config.toml
d_model = 96
head_dim = 32
norm_eps = 1e-06
qk_norm = false
init = "uniform"
init_std_o = 0.0
optimizer = "muon_variant"
grad_clip = 1.0
schedule = "wsd"
decay_fraction = 0.571
seq_len = 1024
train_tokens = 125300000
Each number is 128 + 24 x the weight over its row's rms, rounded and kept within 0 to 255. Layers, rows and columns count from 0. Numbers have three digits each. The size before them is the row's rms in percent of the matrix's.

# layer 3 MLP up, 320x96, rms 0.172, rows 47-119, columns 0-95
105:116124121137169109168117119095174138134077142084120117138144118133143133135120176134093124111132103088099110098090126121152151118131090164111094128154114130093135180138157153111123131102147169090114162128131139139143190139140112121155128130174143094137127134136100123072114125153113116145
102:143137089129108155177131153101117138169162115121137106127121075104156109179124125103175152137131149094114096083154161126129111115163137130082104110150121172157121123135122103117180090119166086121100174138160107123155154137138122136127157130120115125147145121118143144084115124134125120114
105:094160151128144116105149124172151145164135093089066122182117135131131103194092103113147125154137106146150140105133125107129147147127067176149094128139099128165133092116122110130116118138120103145178114119126108130110137140118115124136155140111101127106130129115117129157143135123159152186
102:107118132148101114091118106132163127093149086121160140132150131160128159099085117094142127147149157100143163104115129086129119164152130102098140153115143140160111135121122094194149138137159124135156110118132142138067135101073121134141117117148104154121118078121157165125142081142131115134
102:177162146144168115137119106148119153156098140145145104084143163124144108115150130111158158107122142140123116136145082116083124134169126154120143164178132127108170148119117099106115145180155182123122184136136101152127148099151080154114148103131156133130137102121132103119108126102106133145
095:201144118122143116132154176093145105098154105106115132125151115145168143097095106124079142139124173135082122109133111157138126129139106120123127154144121134135138122101158096115128139086151082132071105136122157142098154153154161138119129126168142109132094097126128150145176151133095117114
111:129118115173101141144134148188117112168129107128118128089071150129116112118166123141090140131108083101148157184124129166129142136158117121111099152156159105133157157097131132101144157118115108115154165170139101153129120125140154159160143111154141138092080099139145142093141145125126136116
096:101111133101137133148114123140099117146110125122128141113125182133119117131170108109095130083174188075107098130158098102126109127157107139163095092127092117154128147104126088121115125129139120143111105127117115103115145083120112091093149107166091175138134073140113131134157119138128159140
094:089106124134108122155122158112132094123096095100162121101110101156107104124141105139110137152128115116117124130101162144098108130152103106138149130135117131093153173143101161114153140135168102148066107099145135106143097130098100171133082155120147141123124180154123141127157078074123126136
105:064110174090135150107152132156070124119117119110152131154134080126109134117154138124091121141122119128133115108104160086161121145128164105125126123149098100123130132142105129132111155115104125107110134156145113114121106150090167117125106113125150177122138179125199146093141141103164154136
093:137069119127101153123138132149102159136166120138131127116132083134144156051147131103118128168118126192137175117155148122127160152144111121137115137125132135169138120185120130128098127131183097112093159142134106126104137089116168108119141105111150135114104126145091121111169126131130106140
101:123155201111148105185095128114110124137113113086138143134167123143114164131133157114112134137155103080158138142139101139150108128120119151138149083121150141128125139101110120141132132131108143116166165163142115116078151102089167114124128123138142098132135117151152121172101172123085124179
098:108110122105100115101116138119080183116121112094100146150146117144094116106142093081099105118086089103097102124146138177114154074121138129090133085142135132078160177146146155111147131118139161152101156137115120138113155101128106155091125133132107166102106128115130131115142138116130137119
096:126132116134128148170143143099125100108163148158132169155115142110130156079090133155135137115143120155103124167134142107112136153102156083108127086127143118077153114111140173138074122120087129145146141108142084128113088103154119154101096155159128143140137077124140136132121129178137160142
099:125147147148120157118103122135155104094181145092121158106138119143112124134110116067107116167158082138111154099136159130135113117135153092166122126111132142132161146149111145110133132151156123133168118114113170101093094089128125125124136128122094118151112130116210104162135121176138120156
102:167113125125139150148174069148111106131103120173130099109134126131134113109153149168093168130100126164135101142164136110137127089116140085123118129112142125154143123121069125120154113133114152140170154127172104122113139114133138185123128099145148149143110150141133069135099105142158134082
096:163140165139153165119103109111133128123087120123109145131118164117093128120119112158116091110117104111085158121174119080105147134158199125147142140093115080150144160146126171062174133112110111111114146133140172150116141125136140110122091092118125112117134140133148096123105136118127120128
097:190115088122104151119123151097113144138143098116145118110140114163131123121100129089108122144127067127135138088127123138130108117122118135145136125104077123178140117120151103139107102120136130116092096129118161139117159085123057094165140152154116170114151129069143162118120147137152117121
099:178126135152111135090188093131142134103135128096124148121102120126116096140099119122097139103163124153142154132118136131122115154157083121171123141096076133128141127158140177132097124087133118075141133119108168144082106168124098127155154146156148102146174132135116123115137109161160137130
103:098122140160147131112139118096084138140150121107129154118170162141131138146078119145133128125142105089172131095118142113143193111138154131098129140133136089140150094124126091129118153161143176083123118117147094121148132114127163131138105069099090113139163119172139131140090154120120110160
121:128127150168111169114124114151124101154127139110119138121130162131107083082157133141122137096100112114083159115094126142118137122088104113177100129150145142138102115166138156102141117135135123179129122076207118109092150157171122142098124114114117133133102142150093111135092126139133146105
097:174152151115112151129106123134158125137144123103108094184139115119115115129144120119144108107115148129175160109135143105154163141112126092108091123169157102096153165156116125136086148095129135153122132069140146130109176134122154121126143097110116179136095131082122152148080149087123132131
100:129169092149120150127102125131124183113107152179118154184136123132129112146136117147122104126090129151098162124156126141164092150123116150139112154187132140154130131161115139140148130158091175119135136105140122129142151155121146099137139137092137109124096121120152118130182088108108198137
093:075105114114134125144118129143188114122109069148111151112154120132126086132104096102167114129134113095158136173136142088116128174144108122186104119143127101113111137144074136119126106163132129117146140117158104107168118132158130147097132128152146098088072125138126119127133123140100161115
098:134096149115168136122156146095099145114109109148125168166094143149150169127107094145163131113139128134156121094129117146103131131117111125110111093176103095162177103165142162074161094127139112167127128116123167108145161148146093141132107142103106124125107128136147077156139097141140144126
089:093099120133124142093119124141137150150102086121127131144135140076087140112177131158134163146112102126127115180152179105083125129085067139132113150131138100126099133149102165165127115137102151138109102114108157117093143144120119107137093123133116162148090086144109141132128162120111155103
103:121156168138144109104110124085162063117125161117102110144129109162140113102117114124141172120131099121144160148125087098109140139122166153158116142111110104124129114129146140143145130134146138113133115140189148126109158159152158162116123104086130106164151112130145061117099077124119163131
094:091146112139152142136151113127092115103104131142111112151115123163109174144123145188123111072113134147140104145124156160146170149116109163152149144161097147139168109128139143105136089135132139119099107141134131136094144071116138116106156121156125099099155121105089124133155070082138131108
087:145110140157145138101149093136125106185106101144127085139147102119147094142112112153101137090130154115142135114131133121139111132147122138090130145106108157088139130176112094109129126150132132126164134158178109141128109134104148120104127168100059100177127138069154087146102140130143148135
098:096139128127192071129168122146147141140143167126166124124122142121152143135130114099176112120140133186129143144099113126125166116133111149146133124106156182116172101103119117124113135145105141126141079163136197103116109136095116115088129154138113167091114136137151115113135126121136123157
093:099124119125164134155119126107166110130098092128101160120146122165128131147138149126114093114146139108107115138121075141119084122131097150167069139146113099177157138124131108121150127129145174130154143119126152099136134091143133129162183121104143083093127110125093147127114117091078167107
098:099137134144095133180074129143111130124132073109130096122119081126104120110152167121152154136118121123157143111129132128097076136099122165129113117067115127156142149125121119120085144172107150103116095123118068106081106125112116150153097138108130116131127127110107117117105143080144138097
109:113143088129103184101170127108114115098137116131152163118128128096146106132103121127123117137108083109121117116118143111131127124123139117084147119149128134161137146089092104140119113180113118155099139114133099147179170142088114106114134151167131143188099123104097063146111151126089122118
103:101120162163165118100129132101143123101123157143140130090148172127186154120139111093075149132113098096163140151135103136122139082109101113167122116116139127167126126098127144147121105129094129121150135145099137090082104160114109181102092158146165116146151136150137132139119173113136129122
088:121130109114133135129145152101154126121146103129133139135179156123112183138098124146162132133139092086100083127106085127131141129059153121162156165147116157108114138119136147071144141140142124106134151138138135153117164127118082141125115137112123089106144131126185151141133088080146112098
094:088119114128126154171120144143112118141128099148150147087199145146129114158137080147165096175075132113081132125119089129122115144098143106136169149087107090160121122152096139109126121132115110124122151138090153125132128131120117104122145102143108164150096142107100172119122155115113119101
095:132148103144113171099100125106088104115178130147099122107137162146093137130101121135128115163104120134124100146158137133163140119154155135124131150134130118134120099123098110135164106157101135112154092163129144163152109169110168131111072117115189105091135159131103133079130093117146170127
103:118149105167097119125108109163112136126083130162108139147167126125109129119137194101082142075093119124140114081140101140116115153097140108132099151101161156102142120142140078165124070154131135121116146111128126105144165099154105128110106083139122117144138086130111139139129108131114134157
097:089160127193116116111173115091142126147098122124110101144117123102170104112110126155120124137089102145138125124091139125141124135110161125117113148117137108138170127153111106125136114155125166095156110092158137141185077173142111138140109134156082120119162182121133117090136149152145139145
103:122188169129141150145110106108103120093165151118094117095134106149107114113120137081154143142101131099129126148107120128151138090094120085119132159129107144142133110133128106141086132147115115149097118133106153096129121141176141179107093103135100116136074119167102151121079128153140098157
081:138150138132121098115104126115128146122140116126117155120153153094162145159129117120091139160060143104154088080112162129127075096129138129149177113123108142088154145119123136112177140120089130118176131127156108115155154131191086136139112128114165144137153158135125131143122153146138126096
089:132123084137063077160128115114140134166107099115145162112155116187114105141094140081117137139146111214127134147124129106149103115124151125145092152141122146121165141147137170119098128117139108127084097109146111098158120147126106147123098152103107127126125141114123100151134150113127139142
109:155174130096107162097145120117144094145117123162094128167183095094102131126153124108098125107111084132135140164131108119112143139111073112108142115119155131094160134123101103094174117142135130120147157144145126063142118099178121159107125099120136149126109140114131110127161123159123145093
096:121162136113082139119140131109136136111100140110124156102165132132174130094150134103118171149153114135099164123124112065135107084094126087110114170087118152188094123137120120117135105162118097142128091119115138114093140130094131127102127128118154120141127143078099121113146136167079136121
105:122100117142175142105115115124136081147129139101120133125160088096076112092128160115107143097146099141135140138089130146153118156137090134108112163123138104111093132126084106128168166167123120145128142128166164169103090116134167146132127111121150163154132098144139189108110115138116102136
100:137132149113123132138082089129166137150125094068154096160076135125145119171155086147109149126140106118109150128110142134110145137128129154124087163114117122121140127110111151143153120115160108113175125097146140157101140106139119154153133156120099161186131090179116107158133094089126119115
105:098122090164087133103088102133158103111126107134120133105125125134157124145084127100136153067144173132121145132161144107140089147111137100139139128139128173166157106125089139090108131142116104099150154119126093160176086136134135136099173151141110141154103114127108117155106117146144087112
095:118090156145130117106126097077131147110098136142098153131137154121092140157112151117147139095161073109080155141122133149124110117087172125137134119164124115114120100131133152135152128086099128113080102128099137120094174135098172121149157145119142131101152121096121178095118157132155157129
113:127161139152141159160145157128137132140088119108131138102086157179129139119149150138139111144135130117137136131158131112140143161127137196134148146117126121141159151060115121112089126140116098114117118124114087184097137138130116080077110121126135101160143087112089102173148109145110125127
083:150099149143139136126121139119092148115102105118167162135135129157104097111162109156142134136177100133157155131141127112116098126144111112133121107132146124149112067199174141122132148165145127117133139104101097107131126128127075122155112143163175095117121173142140141156103122089125100086
096:135097125100174132155121128168145099145115111093137125163126129128155087121112083135118151107162138104097129161106111154184165091124107109184133159134135128174135126140143136126132148160151124098145143137128152112138135111158105111088165123189141132155099175158127108138129162130127120123
101:138136113079123129114131145081128127148112127154144158145118122093141070142123086116149116146141143151169155143124166154137080134152155142148119100115132084137137098140119100101114122123115100099135120068107077102105145153099123135139100134136146097143148157092149130112145112092078092123
099:155164114119164119121141102126143146116115147144152147115135102118145122104165195146146128116152170080136184111102106124148139125138117121101144084142170116133148156113146082094128116170107131071102158127104101128137130174126112112164124080139149110141138113117137156104126103109119103126
107:149152111120096156090096113073113106172086126153155137134182127148154106124117147115153097154133124102169137126141139126099165088153158138147157166125145139123157111130101118053140127177139098106118129110108132149131109098100120122109133183113135104115122116135118123158117149141125110123
094:164107150113119099106083145095082107067121141113116168117082144120138105130099154125109132130150150139118152128177103117181147136133108139112127091122121117105159154136105112149143116094134133135189138113107106133131134164113125094092170162164137132150125124095120099147153139157109147150
108:112083166151127112164130075130120082144130089106126153114126124116132143079122095162135146150160148111104142112135098140122138093143101143128114071146096102133188131125126135084085126120131080113122123099120119136150093102136138101150094088096120143111107121158130142148113115129151093140
105:101137168175145142172112122159129131122128168110131102109098125168115104135137162155141126116084112101157145115107128170170121112107127107104129068164142094135149102118083158090123113123167134111140142121155140109142174098120122105126109138082135150114141149110120110158093106126087123139
110:112088097095124099089164111131082112135119117141166119173084112148100113139156133132110138081125154096141140140097142159097135157158150150139136137103116141092143103115133109122185089143084113078152126140107162143101125133118119118169177156109138153115132112142116135144151137147119153122
109:159140122112132108121121095143158114122101129116100175140169097147147105118137120126115135116097151106131106174105127127111066196147165149184135086126103137131148116115087133123117104117101144126158156121117083135130127093102115141142120132137106117108138169103140126074142104135106097161
099:120174171123120134075115123151151138132129118081113174114116114141147116092103126118163147136136132122118119074124146150126141097142183170125141100111060135170156112106110134113126103168136124123070105173134136133102143100119125110134131100107141137139091140106156116146163126131112100121
100:137117116149118141135087081119166121120119128155131143136137166146157137143113154116135150101106098124127126150113139162134124172105095103135095128109096151161146155159116103145124144056110136117174154152161112119138128177127062149149105139115166105122155118168145116124104161092116134132
097:112162065123091102107131142172153143112128170137109159142116128140137187117147154129156135100152098149104167170161131095128145156161146160153150142147143142116149145118179132133174098121094130118107138154117140114113169140137120133117145123091152122129159105132094099129127133168137162133
098:144149107159146159144110089100109135140160181098136108129124109106163190115120110124120132115125126147141164139131126114089096121134143126113119142090126127118141139162133117084117054168138105116136093107131131150108099129156153095143120174132119120132100120081138150105183099115104142105
099:136082167152110089138114126157105138146146117140143090172146103132104141120147138112093153101171107139121129096147104137154127125110144144117160127102151118163139106123115131123071122129078093066147124156128099130147115163173141095092137121087104128130144149126172091111137124143147137107
078:108180102131138111104131174116109112089123137170148130120119153120128132159111099099159114143119081112144168107093162134151148144104136098120116152129130142106156116153105150130110150069130138138152117137167153120104140138124145118175095113102140042102150118136139119154108144132147101116
105:119113144102119170124115146136105107128121144124147174096144158125143135114096137132157153150167107120147120145189088122128153097107124132111140133161157096134091086151150130127131094154120149150110136132153084124117144149114079101150160143136198116114119100077125103127111120140098160097
123:118090141165158104115127107108108090106163117076134142118104125132092162137121160136100152139124125171134091154131143103125085142127119147095133114114133176118166139116144147119166122111122172090136121131071087130116128161147127141170104135134118146139113143140123130156095099066111145159
103:148128148130157131124122121159162112140145114108086082107120130124141136141148136104151130137114128130060123116160110125147118124120128173129095161112147199167134144089116146117095122158098160157203105122117163121133118146136144108118122171116124142132081135133093108122116129150098164112
105:152146102106103160103118161141100130137102141136128121109147172145099140128146153102119148112121132124211105158125086144126141132118172130156163110129121150167097161137097131097161163145153139137111198149096086137114119140145114134107127111114132120101089138156138091111130147152107125136
109:121127072154097117129151156148093115162154096105152156060111130121142122125137092146105131147119085104118116105151146139113106092146168105137097134113146078151156160148145117112106134131154130168120138135118124151136093155127123135096166099134144116115160136129114104134075100139133169168
099:126141110100087165154152122181095106146142153141100116155116143143154141165136120105138107152122096157123135084153128121124103153073154089154132133133147126147146143138114156105145132128126163125145133093168161077093161139141124160108136085133145088121087097119089121151105134144102148137
100:112144125127118169129118155136077131155117098160148148128099141133134144148123160101166144179114081113130094108100143112103123138183124133141117150107140124141096156136137148086119110156169130158158125140170143119157113165113176118116091116130120143162174085134122161113154157116160129127
103:112186144145128110136099119108158133126151127132128103161113086112146137151125141123166149139118087069130127132137084119143118150120084128111152100106139115120115170120114126131152094084107105121175137144091112147084145164157084156128123173108159113140125095134118161163164117122109149143
# layer 3 MLP down (transposed), 320x96, rms 0.0505, rows 47-118, columns 0-95
106:134140138135070140147130076139111098125111101111161148170148115161166120113149128085147136144131126101104129125134102112155175135162113135131088165148143147147133090157126093138147091155169143141123165136147148150130111099199153139112101114135122158104103132134147146133167162129129106140
101:140151133093138123115143108151142148071135120139140087105117144122136147098137118111135112098098145174167109141090132151157146152104140173133150125119134088165111127149160132153163121153092087152116116102168161122130134125116125105125098125150153158099152141112155083147115184089097152126
101:105165134126168169084127109152150149170133110118070115180114143108095101130104144138137151155153108140163120097151133127123182131163105180106080119122105115107102110123141108141067118136119081119142123130119125132106125152130114136123141167103123098107158110134137114122158157150133134138
095:135139132155132092107111119081143175112129123140133142073139139130144135128137156154109116126089181140152151113125112159118092084119134107097145150156120132146105121089115146155134146160138087107127126161116153131124125156154097138176120121129124077102143145165148142181159071110124123100
100:165149102137104146147161161136138114124171113078174141105098094149129117144128108135125107177102173132143089086106137129133126087078153128140127117114132142122111139113133124132110148142123130121167101096103128157118062124144159109182109111095117131093125117130142090135129131169152113121
094:099155174153128114140133068139103168095118121169149119155129156118141113128149144143135087114138136140172145107128099074127122140150178141133144173119154109160120131131125136106150103114162102133167179090148122134137105128135128092109132121076143138177134149127134153121087139161125115138
100:139098142081112103141107121113095131159069131172137173138129123124090132137120111135127139149140115121157162129117098142117097186139122136129114124140126134102103131101086111121093123113112131143159142137143114158111121140169080136146121179129109185139077141138105103083119101119099127166
098:095137148113088136138124101177117100115135158164129139098104160156121087142114147137123092129121150113126123136145118100166078096142119099172156121118092132156136164119148152141147157078159128144149126156164139100134133103148069089144141140129141149126158104095130145156145155165138148124
090:143106125087113137096117124113155157123115135128106122134131138107139083110134126143144100126117099150132111139151077129140133103139165129152080108079154139099141090143135112150132092106127117110164150147147119105108176123176129095082153133143105095139115107133193105096107159168140119095
103:098159155111110131103090141098103111145116127074174125151096125105109134088170185117128107155139135116095122110133149100135117136131125099148149151125110159134115105116136117118103171110132155132157158147116138132110105132110149127096078109139134132109083144110164097105099134115186174108
100:124090117192117181160160146108153129085142136118145176108153139110134104167106155114131148132120145120115152132128135127129141133136132142080148143138156160093092089123111136124148139130102094141105153136096128139137162179158172081142105129128102122085155133138154120115142145141103082134
100:162142201147183065171139145141125124131159108151114116083128126110127151141144130140144084125119135085133096159111120112117108110141110162135102103108175146114105155132134145154126123132112125121139128151126121124093154114145150113120146123121143085146151132187132158116117171135113116179
095:127091130154132111134136154138120164072118139124093149117137137151064117114141100085111117147129096164113110114135138165086123081105132120135088105127129115080153161150149135135139143120158158149085139105120143104131109097105126137089138118151131075091132172115115166157132142112120155115
097:106124107101121155149112112108120081135167109140143136112077142106094089080124131164106160159111162149120120110106136144122115098115144119103158075139123141091157122130134141147121109103104162149135124135128112105163147085135176134109102130207115147132146094154121128157100126134132098136
099:153146136177128161129107133121157130110156147101114113072146131117142171147127135111133178155156092152086124140106176178160136158136112113162117105114170131147136084147114127146134134129169121131142112129119148100088134125094123138159170166122114173140139111126151106132160142122104091141
098:167112161126154150122126108125166167093118122141117110141149148167185093160121153144142131139151124136120113097147121143179173154143132148095108130122146097158121145163105120126142154093099134139164126156121141095107115076135138124139126070145161165105132087121128120123129153130163092156
097:135147123090125167127114136120150095102115151129075136116146139122101152143128085118128120118141121125118174123136128115082135146177180093134136148114063108138133147121137116101144170142136166160110123153180147165136106095171174101114093116145143108128148141116151105159134120148154118109
099:128166123158173151142110110111102113116110106117117151098134115113117076166138160077145116143124117110098148141188127098180147163142174121105100151103126125097148116169123115147123094107099119110135121110088092132149167124128145071145124103109112104103147138145160125114130141124152113125
102:104164133137170121172135139132107119140132128137102083163126132119171173171126138141154171126086149125093132129132095109139162152117121124110109146164146125143114112178125111091142161151161149170093129138131083127148125092160151120113112089158146109106107157112142168140085116122132131115
104:150129112136094072124177147137154110087108087123132145111115099168148118112151113141136161136147134134124155148121114120114121173119087113130125114117137115112109122149106161132181112111137089153099141121066082162124148139117099118155152158155163069133130144113139108130153106094117140110
117:142131142169111126125139105129164105127129154123111106131142169081071120106141142151078110096129143110116129115108137145114101109084103106186119125109143127160139117133125154101145129145115130174138097106167119127132152157156080178118124099129141095142158129144078098116104143097152157117
104:131155128115090150108139135145144121127121130137091127166135079083106135147146116135134093136145125115183160104110134108146146118127121112066156094123138129119133177165150109118080165149127141174099100093128122162124095134120164133140129110097096126154110169097140154150124144104087102122
099:121154128142113106140130146128146162109157155188114130137148157132152150159129140139102124127101130143105181121120133166127104098130115157133116143179136125147159118156132107148123156152137201152122102096090139181156089119100146110150148132138097086144144125120107111129150111162147174111
100:097117133134108162167122152131165105137103157151103112088151115088148129171085141127136106123124131120158124127136132105088127132146116125146176148183110107163099096114143149132123143137138164128129141123136105098174100100155139110087135125162161135073131083127100145124117102093122151165
094:122118124169145130123139097156050123131135091146120134085142155132130129116170134122101124141151127135142113111105149171168163125094124132115094179128122146125117127156130103139146132101144080094168137093163118138156131122110085111120136146159087054148133128147119128122128126143106116100
095:090122152117100134098107135146129164137156098170117148119135147127114126126092120167164145092085154123125097125142141116103122171131110153114166132177185115124090071128151163126134143166132122114104116123077175148088118143103138158126108160112136130107120132099121119095148140138117158127
095:138154166136169147093118104133129113119141141161082139149129120128136114102119131107143188128119123103149137160136149110098119120130132161155149133124138124136134141151180127178094138050131149124129102154191111143135112101131137151143126083097146104166151103160130086133125098120107114113
095:116149115165118107133108144119144116140133115114129063126146156115131145091144132152140121132114104159141168096083149102108173090160096120132133143127119127082102128103113109130119089166162129127172101154141110103096129112140087106142168141093090131120141139114110138148172107108110182107
095:119150111144087165133088142142153148127170190089144105129158109121104140120114110094140161142140133127113138157136082133137185159161165105151091136140089130153155103135091122124133138155114140119133127124115110104100119162153171083158124097135154166108133140150094112109131136108130155118
099:114134122110130116136121088148125118096157139142147149122110189140110119105128105097138150153127201123107145117110140160181124107129137157137155103053144144086135132144144112151145107163083150158114127126151124084107093151110114131126143169118116136086145106130155144120155097109129140133
094:150134108147155102140134118146153111189104120144106155109170131110151122155095129106148103146104113104089149132136073159109129119126130131132108100095098132108153086092115128117160102117132130103159150098139142128129157098110180103126109116113113127103088130088123126135075124061118110135
107:099142108103127123085138160128146159069131091144157113122103111155137069075114101133148133093132140120149148162101081135137160133134151085112127158141133123133134140146118152146141132141135128123110091110151119141115091088142187139124125140092172100089096128093096120102126136140113133132
105:161139176142104152173133091142108181130129123180125138168139150119111100155136115136172147112100083156158103101119139125151121091117127118109105117165144139179125137111141142104124097130121122134175102149132124120155136063107087128128131113139155118136112083152111094140123123125113104153
100:148127089109139102137134107093076128109120150141115113099124151108122139168157105111194104129150118110146121113113137118098098193145115106110122106161101134093163171116134141128147120156121124150111132138087137172154162171109112102120157130100111157153094133142139113144158120174114123107
090:094160115136107132155145111142156133060134150118096124112133116127157176148157155137110138118175145175124109137152158140148118138137146100090125136134087152110146132149117148114109086091086157165116095133157131116153124145128130127111103113159127115078159157098167139114131096093108115099
096:105136123136134181195119142127112145149133096148092111120154141108119111167153117143140085151095123164169136151126130104117086120133126126139147142094126120127085119138118132104147110112095159169126129118097088104153066123112105119146110096110126121089157143106081161114132115150136150092
096:152107133126158161092113096104139092144150096140110120113098136135123101083093155109136119102085105172097116129107146121161137156116116142128123127114120128135140111194100122136125138107124142092147088099134133179130104136112149140099098093102131095155137167121117146120155092161124075095
100:086084156153137098123088141123067153111145090104119140141109120111124129129143129130136129118147073084113134108145145103134167105121145095102127159117147121133159126149098094142128080112137167114081142138083124142120102146099136135142123127120148156103120104098149102179127164118086132105
093:110161138134110130119183121148127155157117189132121102158136074096138150146138150170095139132104107130096106130130157117136123085139110057122139153097105146103100109150180122116131141137139096095143124103118117142148111136104119133146144119122093130113129145123130116133174166174110122085
098:128111108140131137132143177117127098150096123083172156151127152092137122164094088120141097108131147149119099147130114161107134125123144152151103115123110123109094100126183142109153124078134087096123134164150099096103124147115096112164142113120149088084164133123094079135095143132129137129
099:129157131143145117136146135106133130130108179132152120136111086146118120129151151100153137069154075158115157164157104132108186144127129108109091109102127133157150107139152130125099115144126121130088114137094135137142115101076143167136124142144148053095095109112106117140131125091097112124
088:126132154091083127108114163144123123131058130166100118132168134105111094174107133122147127161160114141098106117160123121120104108131185139157115116089126096155126126158086115098118128097108150137115143133122126130114137157154152131151117154102120140153137114125223137138123133121118127139
098:162116125107121137119077109161141137110153111115134127132129111155076119123135094149148129138104085178135178172127120122107105146170101096084166114105144161087139115150125113153127091123128134137128156144156159132114123113134124166084149109135133169092100121121148137159140138158122178104
096:134107151126136132134147139098103109143149133116083143087145157134124127126115115131130154169140112140131164097081156075126120118110102100108162114090121126130123121145096146124128086175110094132136111091160127122130144142082103104148053109172107114158141167134136104134109123162090111131
101:134095148168112122105161145148178106104147125157150129155144108112106142087148142126090150127140114174150120144148159145162114126154100101152126183111168168139078156166124125069140165139149125123121136122130127140109097141114112128121119094105142100118087149135104155082147133122117113144
100:164159164154161156100075089149173122171099121089137098136093121089121148143183117138126129141140166140117138097145110151112131096106113123138156151140125094161102124071119150130119150107138113117152084118104127149110140103130115157102139131161139151133113139158152141126135090157158132112
106:098135162137143150143117139153134105121087082083122112138138141116132137059107101134133113139108114136103134147089120128144157164160144174137137205135117113124146122148101140098149102135125137128125131128159140135123165118122093188096118125093107133131113136121151151123116124095142195155
098:125111138109125127096170094097137133150098121086098149168124090100142111149112134115126094120137116105086133167137138141149110113120142152192120126121157126158130151141159118106106158117137152104092123138104118132133196140189157118142094161160130153125147115127164162110131093132137143159
106:159114088133089085117111087152122131056131112104107157138131119166118122136131110118135101150123136132140095125090140128120131151098113078113125126106101137116140145085100091123092115127130148156104142113109136141141120138144150133110173170158165142124093111084152140167083113144105149092
098:144130123121124129092097102129144087146137127117100140116135150091126151122099133125117155109122161117100112128086147173117121070140150127136166149074173170094138135104094150123125151079101123109111108107150137167120108128124190159102159144105091151112120085117144119118118159135117143129
099:133133137131157142123132143119109118107083153134168138124103108143145114127164135099111106137163187137108106150119116139111121136124143154111115117143147124148125089132111084128149170099169150154155102160133105151073074146116148171157142093187163094114129112144155125146115117168141145142
106:132135092156124128125122175108153133101109158103174124138160125149117143099115130134066101097123141128101089116135101107152138112132129138155158117177104165144107126185113121159100129133143164096164107151130184128097129143143140140131132155135120091093168096134096121125097134162138143109
106:142109160121097187094115129094127118149111076122113122153165145134132140122117102136125132142103071143112076110160144153152132187169134123150121143140126118124135112170086175150111114104131146171139124110138138127101127096123114143071155160135108170085133111123122102124129131119117127143
106:134135164107089125087090131150133134102138140166079124118123112165140104145132071166112094137121171118172098099131098101123162094146135111109153154157110108095110175135126116081174120117146135119115124147116115157139120152118136130123136144160139114124145156131121156107180135118112157085
097:144057115096115126106132175083120131119130160134124132127090133157129135116082153144120142142158154150079173104164139102108129103140138129144117144116173119113144153161123131130093134097130115121174114129104093092118147128093138123110121143141120092142141124160098092099094141105157085144
108:088136138139154158126155158130154120094130114150142126121085152129104096170165152100127067079127092132170110126104143159132124133119143111097147158128139136141099059150125118128131121110125110117125167144118157147140155127098105143106151137137123154169133134157175108129112148172109137086
100:119133159128148138123137117093109111114115144115121119149093147133094139102090123142127152103109111139146122094108106119135122063104090073123143126133178119171135141079095169097141123166127133137096142087155095138164164162138118131149146132120165152131140146144100095132160142101089153119
102:146141117099110132138137126113091150159128132111131145147146080070133116140168101104091127171138149099131150103137141125065139118087108114117139130105112142100114122085102129139139128114128133089096139085104126131135142106132098118151156101130131177143095167174103098150175116152098112117
094:098146159099121116140180161128146125083138150166114147127130116146077125149144124138117118067075134125121124144125119117118143135131116147173138100155148106153113136126125099097135157122150110122122123161120097110166103111119087113122108125151148043137153133102121140090102104144146095154
101:130133134104169082087122108127114152137133099142132128113071131126106096081109157118180115144085076151123135109123155121102105121165126169123162103122115115123136132153143132139104107167132134157071158161129137141142150129126107154153102112124146135184120091147126114159156143155120109114
095:154126170084126100132117128121131106166140133146099134111110098136116143171128132125082097132138141129131146117153123156123167124124113083137118109142083152134148085078091134172131106118125120169108123141116163149138094095147081141150136109125143149110164160152108131104125089125162189114
100:122141117132105090140191113132187131115140194103153151136134109136116189132119137149131146130193092138148167108169148114162135148121134141122163149140161168135128121122163118151168107087125127110135143139137141121165148110123125107106104154095112147105149128132143134128129124130109167160
096:135105101148159091125105133120117137146151115124095124153216172155150153122117142146145139146114123099121166133122125144156104141114131154119122117130149104081114107076109156145121086140110144103165135123136111085109101089112150154151110103164128130130141153106090118098130083123167141121
101:129154071107140122128125116077138145135114146100127116076120132138165097150142124128119166160105152137116138112119156115142154202131139107115116123160106197095121109099154164186169110110103150120092126140106145150114101113120150119117157129157123145141109118144101130146134132119116136165
095:143118143126094129148133125101128115190143113148101137141160100116130119169101200092104127085154175122118120184116094129117127127157144137138136102151114118162135104119154089096139122154109157110156131129112133149108145122158128163092137176143126144144106179136126141110129142106100160145
102:171121136136118151134093138137108108137123130143148154110126169110117169145105120105139158112135170108096134137133131163142167090081103110100150135134150127117092096143124124092119200122126149120108142120139112116121121146088108120178137134137168142135114056122119082143116101092100104136
112:132109170123117110140159115131167125117168136178127093079086149109124132162133140128070130116115147132134138103097149091102096102174085161109146124133130133084119128133165130130107169147136152136112110136127113131141095161130118114137135116143132077172152142159115166138118084122138109097
103:164098139136152124085125117113194160104146077088127068109115134150117126151164130079161107139144123090064131128147138146121165137109117133143110154081144103137124178122105143128086106119119114160128113127147155102134112138126137130117123133132131178130116133114111144123122107128087128102
105:153120116133118124083141127152106137156106109113107106159123157137126149145151099104127115132111133108158075173122128086101080124101151131126108093162111100124131159118127130079120144167129127104111127171096099114104077128129092122122155147127154117080157156115135085147147091165146132153
111:104131137094174169128109120106131136078113133134106135176120137126113145156158137101151125151135178119140139147110110142146150176129112149117167113155134174113146094104112140132102127160142123074133133087160151090095177134154135146150127159103106147107099109119105132116166116166150106121
099:147106121131134154081172101170109107117108150145121148144122132165144143136093122123157162105126108124138116142127155159084101086097140099137122118083161149117139105063089140127167118126124122125117144098169159123137121165125122137076136122137108100126124144155149102127091166113169151153
097:080144117120106125125144159143100127117118137101146104152111091111132170167107149122152153104132119102141084097119122159098121165127130062113126144099126168120098104137108125128151143149097131106136149138142098123153125137113128159169121054157146096161118083174107136110122142110153121128